config.toml
rope_theta = 10000.0
init_std_o = 0.00714
init_std_down = 0.00714
doc_mask = true
Each number is 500 + 40 x the weight over its row's rms, rounded and kept within 0 to 999. Layers, rows and columns count from 0. Numbers have three digits each. The size before them is the row's rms in percent of the matrix's.

# up: layer 3 MLP up, 3072x512, rms 0.141, rows 813-843, columns 0-63
# down: layer 3 MLP down (transposed), 3072x512, rms 0.137, rows 813-843, columns 0-63
# gate: layer 3 MLP gate, 3072x512, rms 0.14, rows 814-844, columns 0-63
up813 102:516535476515502447463530584573512625512528547475490542426523512516485531517507500508511438494526470494501440474447531516508509463474486514517546470548467459556463515514448476518470431540513533
down813 102:553454562481518460495513513568463503568481541453519534522519475468519506481512565464544463512529462459574456424454480547522505521504496498530440520514482459523442532443468482496529546538495531
gate814 097:466525491433505522546498483497530504467445459543497488536491530470494499512540508527425519567505537564486464500512494480472553485447466412482503445482458538536513534549447530565522454475531466
up814 092:496580547505545488410468460560488541465478508470468463474479478442470489490462483483442566495500535525504412550513530483525538434532480544595536462466468517529587479562480497528523443515405461
down814 100:476427510503495566504542489494499478484580512490558501544473528543457460584555469527551503464505451513500579478497525453449496529468474537445531520465558495509497509503481471446515532441548487
gate815 093:502509460484542482476527481501475551419568467526494490484507514467446527488398543574475409433481428469524565545541477606535502490484472495558500492539550565533507487444447430508561489504515530
up815 093:515527455446471467546492491554424545461479522447511523594515536586528466445522518551558548451462581515479490571475452502480477487508474470435463473455549513569566479530532505591440534509542406
down815 099:501545514537486516542467502467485420550487474506532441480510435466476508542542499470500513535512448458509471469545512541554524511432441507494555550397518536470512534511460475506535544500497532
gate816 096:474532518505529512496586504510476471499441400477499507537474523507541414467510486504534528453486498470453534499501531436449502550492467482475514505461534497492562576438501474470517534472526505
up816 097:470559479484507482454526474502412492496503593484430466555547562551490461449460468518521510449522505524538550555431491479413532455541505419539499447456506429553513488509522500440568485528463518
down816 099:472518534517515489516487458580520522552532462503516528495451492469493566512461484436533398533538499451451514570590534461507450482492475494381481508472515512463454453441474517543484543476529499
gate817 103:454516494484492506545596479480488491502485509506549508552525490543497498445469543457491480516532498511489452479441455553515482502541440463494450528564507479438454515554555529522524441502449504
up817 101:502550427528380523513431531468553491514453508560530494540509487530479468497426510559524435473520500497471506453538438465474479499517445511563506528511591454501457502553508523535428518528544524
down817 097:520515524451553562496536500505454591502525457443505496523518508545517420529554527507547520430494488498511443550451566550478502539524577551470433518510445406470538462468525469513540492543520476
gate818 103:513512526596547530495454462518456543498484520525435539496498518565507479543481486461469507516494522510517532501555502497532559487541599499502524496506519531407484443372518491475523538540451462
up818 104:518500514516520511488551484505532592518593495437485516484429423526542537504519570538501471510542516473413417516531507444533447546462470504499500425475539568471465470456497490495499469496556513
down818 100:527479553522447470461480470466448473538500504555484518483541457491512480480494466498447564535514511445516534484490531479434523469563447497527516579552476495464484456434501478464513499528476469
gate819 103:530550497514555425585492540524510551556549528539475499447508611447537431510446517512554532478455491560495470510532534531512487496487513511509463468472440479536494410537482510565558425491553485
up819 103:496499434502527532513449520480480465508506503580525558480368568429454576498494492498485508575483558489480412536465481445459508475492457518528492473523482521490576496483533498508538550504517547
down819 103:489561465504472470469564485502564499529540431504488490474527459466431502473496542396487548547451464507502534518490535465592459481456486516425449444499422500572492472507422510513592469503503503
gate820 101:474511477518541490464559493547544507537485521498459450388521597493531502425523557527455490470502531537497463514583581542516500552491600499421450489547510474430519550463506484526469467544595493
up820 098:465542504495483511477520521519492528493492480447481498452487558533486447490472498490448441501541484530498472504557555549484541517468511540470470468550475510491496550483534471527461515538581531
down820 103:519474534571483612512475484519538482578523482499474502527545562526481455535573409517503458499473515426459503521509437483471487542482498523476442505550471458437474555450526573522522512530450480
gate821 105:503512463496513506531503497564449463501422465458558524510513538442491423553488506531554470504593489551427496477482488578479528447509498517467407467476496475504530502437532512429493505425456471
up821 101:483462563481540503487479570522488506496501516445420465487439438522540467539490450464493552555489522537475526527490508451403516530537514494563460564560453537523554505516523474532448477517472493
down821 104:539503424509546483489461482514510487533433544544528533532499577508486494455402522534515393517496554487468454475492425511476475425549515539468538454518461539464441552463518508452515493458515491
gate822 126:459487448515441448510452536499565401519517495432436436449531479515479509537488508470500497504514506458505504525494529515552463462528534505516562559514488509539512481490494555470474503434448568
up822 123:492437525492420538494524588492628409497501492427413537454473477537545463577545497501488501518495503425507553489491530483509477456471516480482493553565448470478523465531526516498495439496442506
down822 115:486625455569558468519583447518540521509550485465551400506531543558428553532465523497523490485483530547520529481470457477579391478542527481475514482525461483514447519505460442484498530540491525
gate823 104:472481472440514568445473461557522534443458525455516491470456491539497552489525515471541451561419458465570458523527502490502479504539505457481451562488487533474513458438496490492443531513551557
up823 107:532501496487560573550504498530432514610550479515495539488455513441537413467450525513455528537474535465559536431526529518495489442457467500548593444493554532527519524511533547499550515480466538
down823 099:421547489558519521490479496523444471476501512568496554499541498444473466516490483443505550410455513593467530464473493544518476511468602489510513518458444467561428570524471506477425438519466480
gate824 097:514556547510449497518506592504490470556524479484470451476418474466512499539512482454550508549525443530477471464535559483515484520465525427524474466491494461528455527544438529457494431433498459
up824 097:583566522569596485482577424515513580537486440492443486504506449584510562503496456522542500465495495629508493509463513466560440530525467556481546510501495479453545521527491536443445570560445498
down824 097:492524539430413481576499553493498466507462514562502507499472509451482419505525537440494506516520505535506497502483511507515519456458470484484584451501482534495480446505467452553521496450565571
gate825 103:543522529531554492492535482472529517458466521529444501560493479563462474563482457554463561570524438511515493492540566451473506506467540534525493493502497535509538543459465558423456558516493554
up825 105:533497520503509462478495504457461484508527534474462477519492501464466475493508505546524542531450506519526474486544510512525526549543423510518528516537488522530500531533561519511505502558427451
down825 097:569502392514554496496460509600477507506460509466563519474455549585514511511456415529470562531488539489528532505406593475498448500440481467448516563477492487403486470485483508493466515473497438
gate826 098:472556602560522547504468456496480427511515496480523491578471556577549529470492423471531464509460551397478507523552481512517505552514531502561547533519537495456566508578542460494442499588574481
up826 094:448564471447571460469535471576480531461533489510458499477545518482433514467471461509442516456520442498475495545521544463511550494514411534407516477428428513456578541523497525569468515465462510
down826 095:491457506521522568518459507493475502500533504450535510521493503485530478548543493444581538479435456480556463444465501510505479475494550452605519532524524453581515550469530511439462533563529431
gate827 100:470555577491538494422542511518490465535450576503532551468530497463462490467450438504464529477564448513468516519512468454523518455446473508464502451585451486546554509489521528583482489492545495
up827 096:541521513519460523487556536462468460501470536469576534532482499543537490532445511485432589547506438428493512511429477452490559460479463533497530467555491490527509460517555545473422493490533489
down827 094:535516433441541510520594510484508485491562428489457421533477498520440495484567475552515380447483601488527499493427512577524503514536494412508529536489492495459421551569453480534468485487443482
gate828 091:511549470479478494468490516445523476449477489551454490532514537513489562519535558482537492515567419479482550468533450523484534552524569524471434475444477521484468465509570538603477547508514476
up828 093:468528498539472479575503494430500539452465582410517456461459497546548428524552480457505555493501473486485553543482469513430532565488554492535491521463468511499494520528492514539503456503502452
down828 099:499427486484471482565571489496492491511522516486558526503534473520491544484542445508479449475537459453558505475472476525443445488517469433508456464536552570522481534462483469556540497568490498
gate829 088:510537494505502469519539462515508504513500414433497547483474532482492573533469506475577520541508488462522483587468516459451445477498509431460491584533530477514500495485503537425591489508419509
up829 091:456497539516444485505535434529488526493463478551530493527494432426602508463518537559481473470500420540472526436501472536451528487546456473498544500497559475519487485474493453452495481516514463
down829 096:526528484557534503535501524478534538484570572492527560456582598586495524525465452563431439468521434505488441510523506553501527536464498520478411520519491469542587583515474471495523488503528546
gate830 089:613499485447588469486575485468441543504494463451508456487440476497476596505464470532502439448508483423490540537423532545471553494561528411458463560491495502489460552441509545597443377409471453
up830 089:473537532477474498467480480467515485490461502430459492543503405443489453445559468552541516513548522469439437505510502453547471538546482502531458506483471485433508465518454469494496577510561450
down830 093:512467474462569481448462530520515520468492537492529550460475455542552582533541493510498428523524476525555528416461499550447565445451508508471533551508565554517516522460533589505518407463429513
gate831 091:489542522532435496478521498509488459486565583491450525441508498525499499505535524463582558495432542535508505538396527536560494507497459448503499449486508535477503524555477447525558470504537462
up831 093:548454511475543565477486547457471516567478510506521523496553517541541487501519480569432494534559558483535520440503508427483428527533562583538498548506500483496532493480471438466559520542452576
down831 093:535601603559521467455491548508502447484476501535487489433499510538536497515510538491557508478538489531424495503433458576551512482413506490491566488456533516437515513519525456567444459502499480
gate832 104:513473515494489569468490533515514534546503512617525481548506475427533522506492580467555581519488492516454461393529492544527500469512489467469479523508500462476507506523549567473467508462441535
up832 105:461539502466531551547470471481441525465426507448425576496527482570505383557540466506509521472549502492461423596453471507465499514526533490549481473547480562443472528531403434509437419527490491
down832 097:566552546491449496552434519490505522443546497516531464510529561424503539529564531511508539556415499538513558491511480463528511521525495500555507518535509498480539506455532557488520491500462568
gate833 099:500493497486517422448444502546588514512513483412461491554467489604435455563487501465462480556541446492509536523564524609430566401451451483503452513525500534465558534562476566533455482440456490
up833 103:497456517555481441401450574525544550482490420503415561514457481519526474511472515468518487519449461517538457490520501565469542449484489499491475476498514595490578557498489532493517569493539568
down833 105:475422424432502586502440462532453440472497394508507498485546493433477543433469499500453507481477467418552478488456538514504523445457471527458547489471547528463539441478524538469484477440451543
gate834 092:550497468521567499527525479488512499419446465453497475535531466423570474419470461432489549528480500478453512508501486534500405491559505467508502499582533521464509521472472461494528430551513507
up834 087:502531507524489456579563535517541518481505534529488508430456454430506503503593502497487571437546516505508448492555542506506463480424470473560442619547546466522570532561503491456458584487465514
down834 089:501564525482517494533522498487474518457529502541514533495572495522466504483518491490544518396525524441623531490473458484468556477521417559414573482516464483444481497488486472424571486543479508
gate835 091:515449556516514439458464584475489492506491449463490525484502564466510511494493451532469453473512530546473547594479460476508460490418544508539439487523531539505469519535507518479454535474520475
up835 099:499502487530485504549462516484516540513473496576503555501471475472553442497476479482475504453491461475425461518521481471513509478492507464476495516467538462489519430541541498542557535472504502
down835 098:425537535530482519509563510559546597517506451531497494494531504598483517445545581534525467516489564518486463497543545548493554584471492536410496516474426508513499526456498573429513497489544498
gate836 098:511530487503500387555437596470496554488477508481520488460499493533429480528497522522543435585533490515530434469535480476551550489478457536471511430490533475488528542476547501518491509503531475
up836 097:470531465515581495475444487596535562479485541452471609550503455487476532488471438468485539542478470528535406494491441427541490500483505449469498469475503506569471549507512470476502565445538493
down836 098:504427515505479517497564490481466405461455466462434503421506489467458487464514559555511454535506573456443595481566524554505412475524483478559489546519514476451472513531473506517508457406498443
gate837 095:532534463442505460518491508567555498465484497513474547486504408523484422535461512531509505527532582541522516513450514446495536480500467541499543432450468439525540567504456538488500540431540497
up837 091:525463462460534473520398488542488410578503503562519527500526535487491491445463455503503463456509581515473545494555506478544471508600489487487476515467459498568547536493522451545511526576505469
down837 097:395450534466567458507455504540483450532483547480487423526451515496551493517438493451570430534463520487485496496517551467456530469448533468420546552541504443540514531489534405494501539539504450
gate838 099:530547548472529400414433485400517554563551501474531542489553539496421489503496472456538540518559540475514509498486473516479532552414490462521506486468589515468462459501520562505412468481466506
up838 101:506504541481526533563456543451467502504490512466458505520528480542524556461544541519443514552530517597498457473500498533416589523503475538450530500480458480502450480563491480486487527524542539
down838 102:482453489488528435548539471500491518495539573553515534466401545477531531535493477513557455404520502530482489479552549518478466492525487525508550541485476444508553541442416533425458507525530537
gate839 112:544437452477499510484508488437466552463498468537661485577506490508511524460478465498518543504538526534507486486492460515432547498479518465436540498551460481445461502450551552546491420467421540
up839 107:523612470464547494557458464469453530495431438435557528487469531502503470437502426471501506522436465475472455526528497558540543512527552505483430485480533486478551564498498487487525600421514490
down839 103:466514561550497474548524494529472463468499547502425511440523469566491491562482530517486523501547477565534513467492492441515528478464452502526600468539529477515547497442532489484540489515468512
gate840 104:506567414439483527447473530481496481514494477525513435484519475420476579501512557497546505571505518479529473532472474605476414493468497430447582554505569458532447430433513465488525590454520497
up840 100:432457571528580502498503546540565552468568405479558539530487578417543513519478512505438507509389457500477484510562470436485481498471564547490525526533461510550482503525544483517550464477435541
down840 096:565488489441477511487464543492516418502453494464449492503488440501471481433544557427549538473569537459486489550453522565524427529515415501475532494477546456498508475553440541460462507441513527
gate841 097:506473500435537547561529498551466480510550543477410529455469455469530538454480515461491530492431577535487452511535442510470465531483490566420477471438495473570510530554526492531442479508476456
up841 104:551522554559463472486457490411437493528505497553521533475458510574530498509493504522457501475551498519480524478513445492481547572475512492446502505476462442526502545463413495548582549563519508
down841 100:541539472502475431462489511521465565601516526508496483500522475471521486512525497482455458510528596553453466515446507541519488504487598559548444482544533492508507453517561499471564441440476442
gate842 105:513515538479529450458481490466483580494501473472482470563571493489536500506480538512439529531504478437532577613448533478505520431532554497491538486540550491530462473494512489514585465471534517
up842 104:397467504510522575478543568380483474552536434551495446475498546534478479473568469550474532502508497500502452382424551535494466530492535505503448519483499512522444498456474481457530475494549538
down842 100:567510565492592484498556468546449527491510520563535496449516500456493550469436464482473511477579481518511581577520450477495482405500451555465487393460543490556528481552520458527562546498583478
gate843 093:382484529582501429499542439452478557515529463529454464491515478463435477518514566519459510521477472463523533490512450499580469556487520523554528478514485531496463505508512509529489519523475502
up843 095:499480488514518473455498527464497492525524581434454587487440433509461525473523483474543529462480474451507463482562535504474557540540556469481508496521461474497445472505474494504486451507519534
down843 093:481525509486489539524476505528522531497520443581473388550544487481555459462519495540480456549457505515447526503476497482479479552461503504545564500507504493517540588452480468470474493455521551
gate844 108:531446402525539494458528466539516478510501475536523485483448484487508565504467468455490460580466493490426453446512555538572510541409453524502458496501533498512516503495532513572502501428584581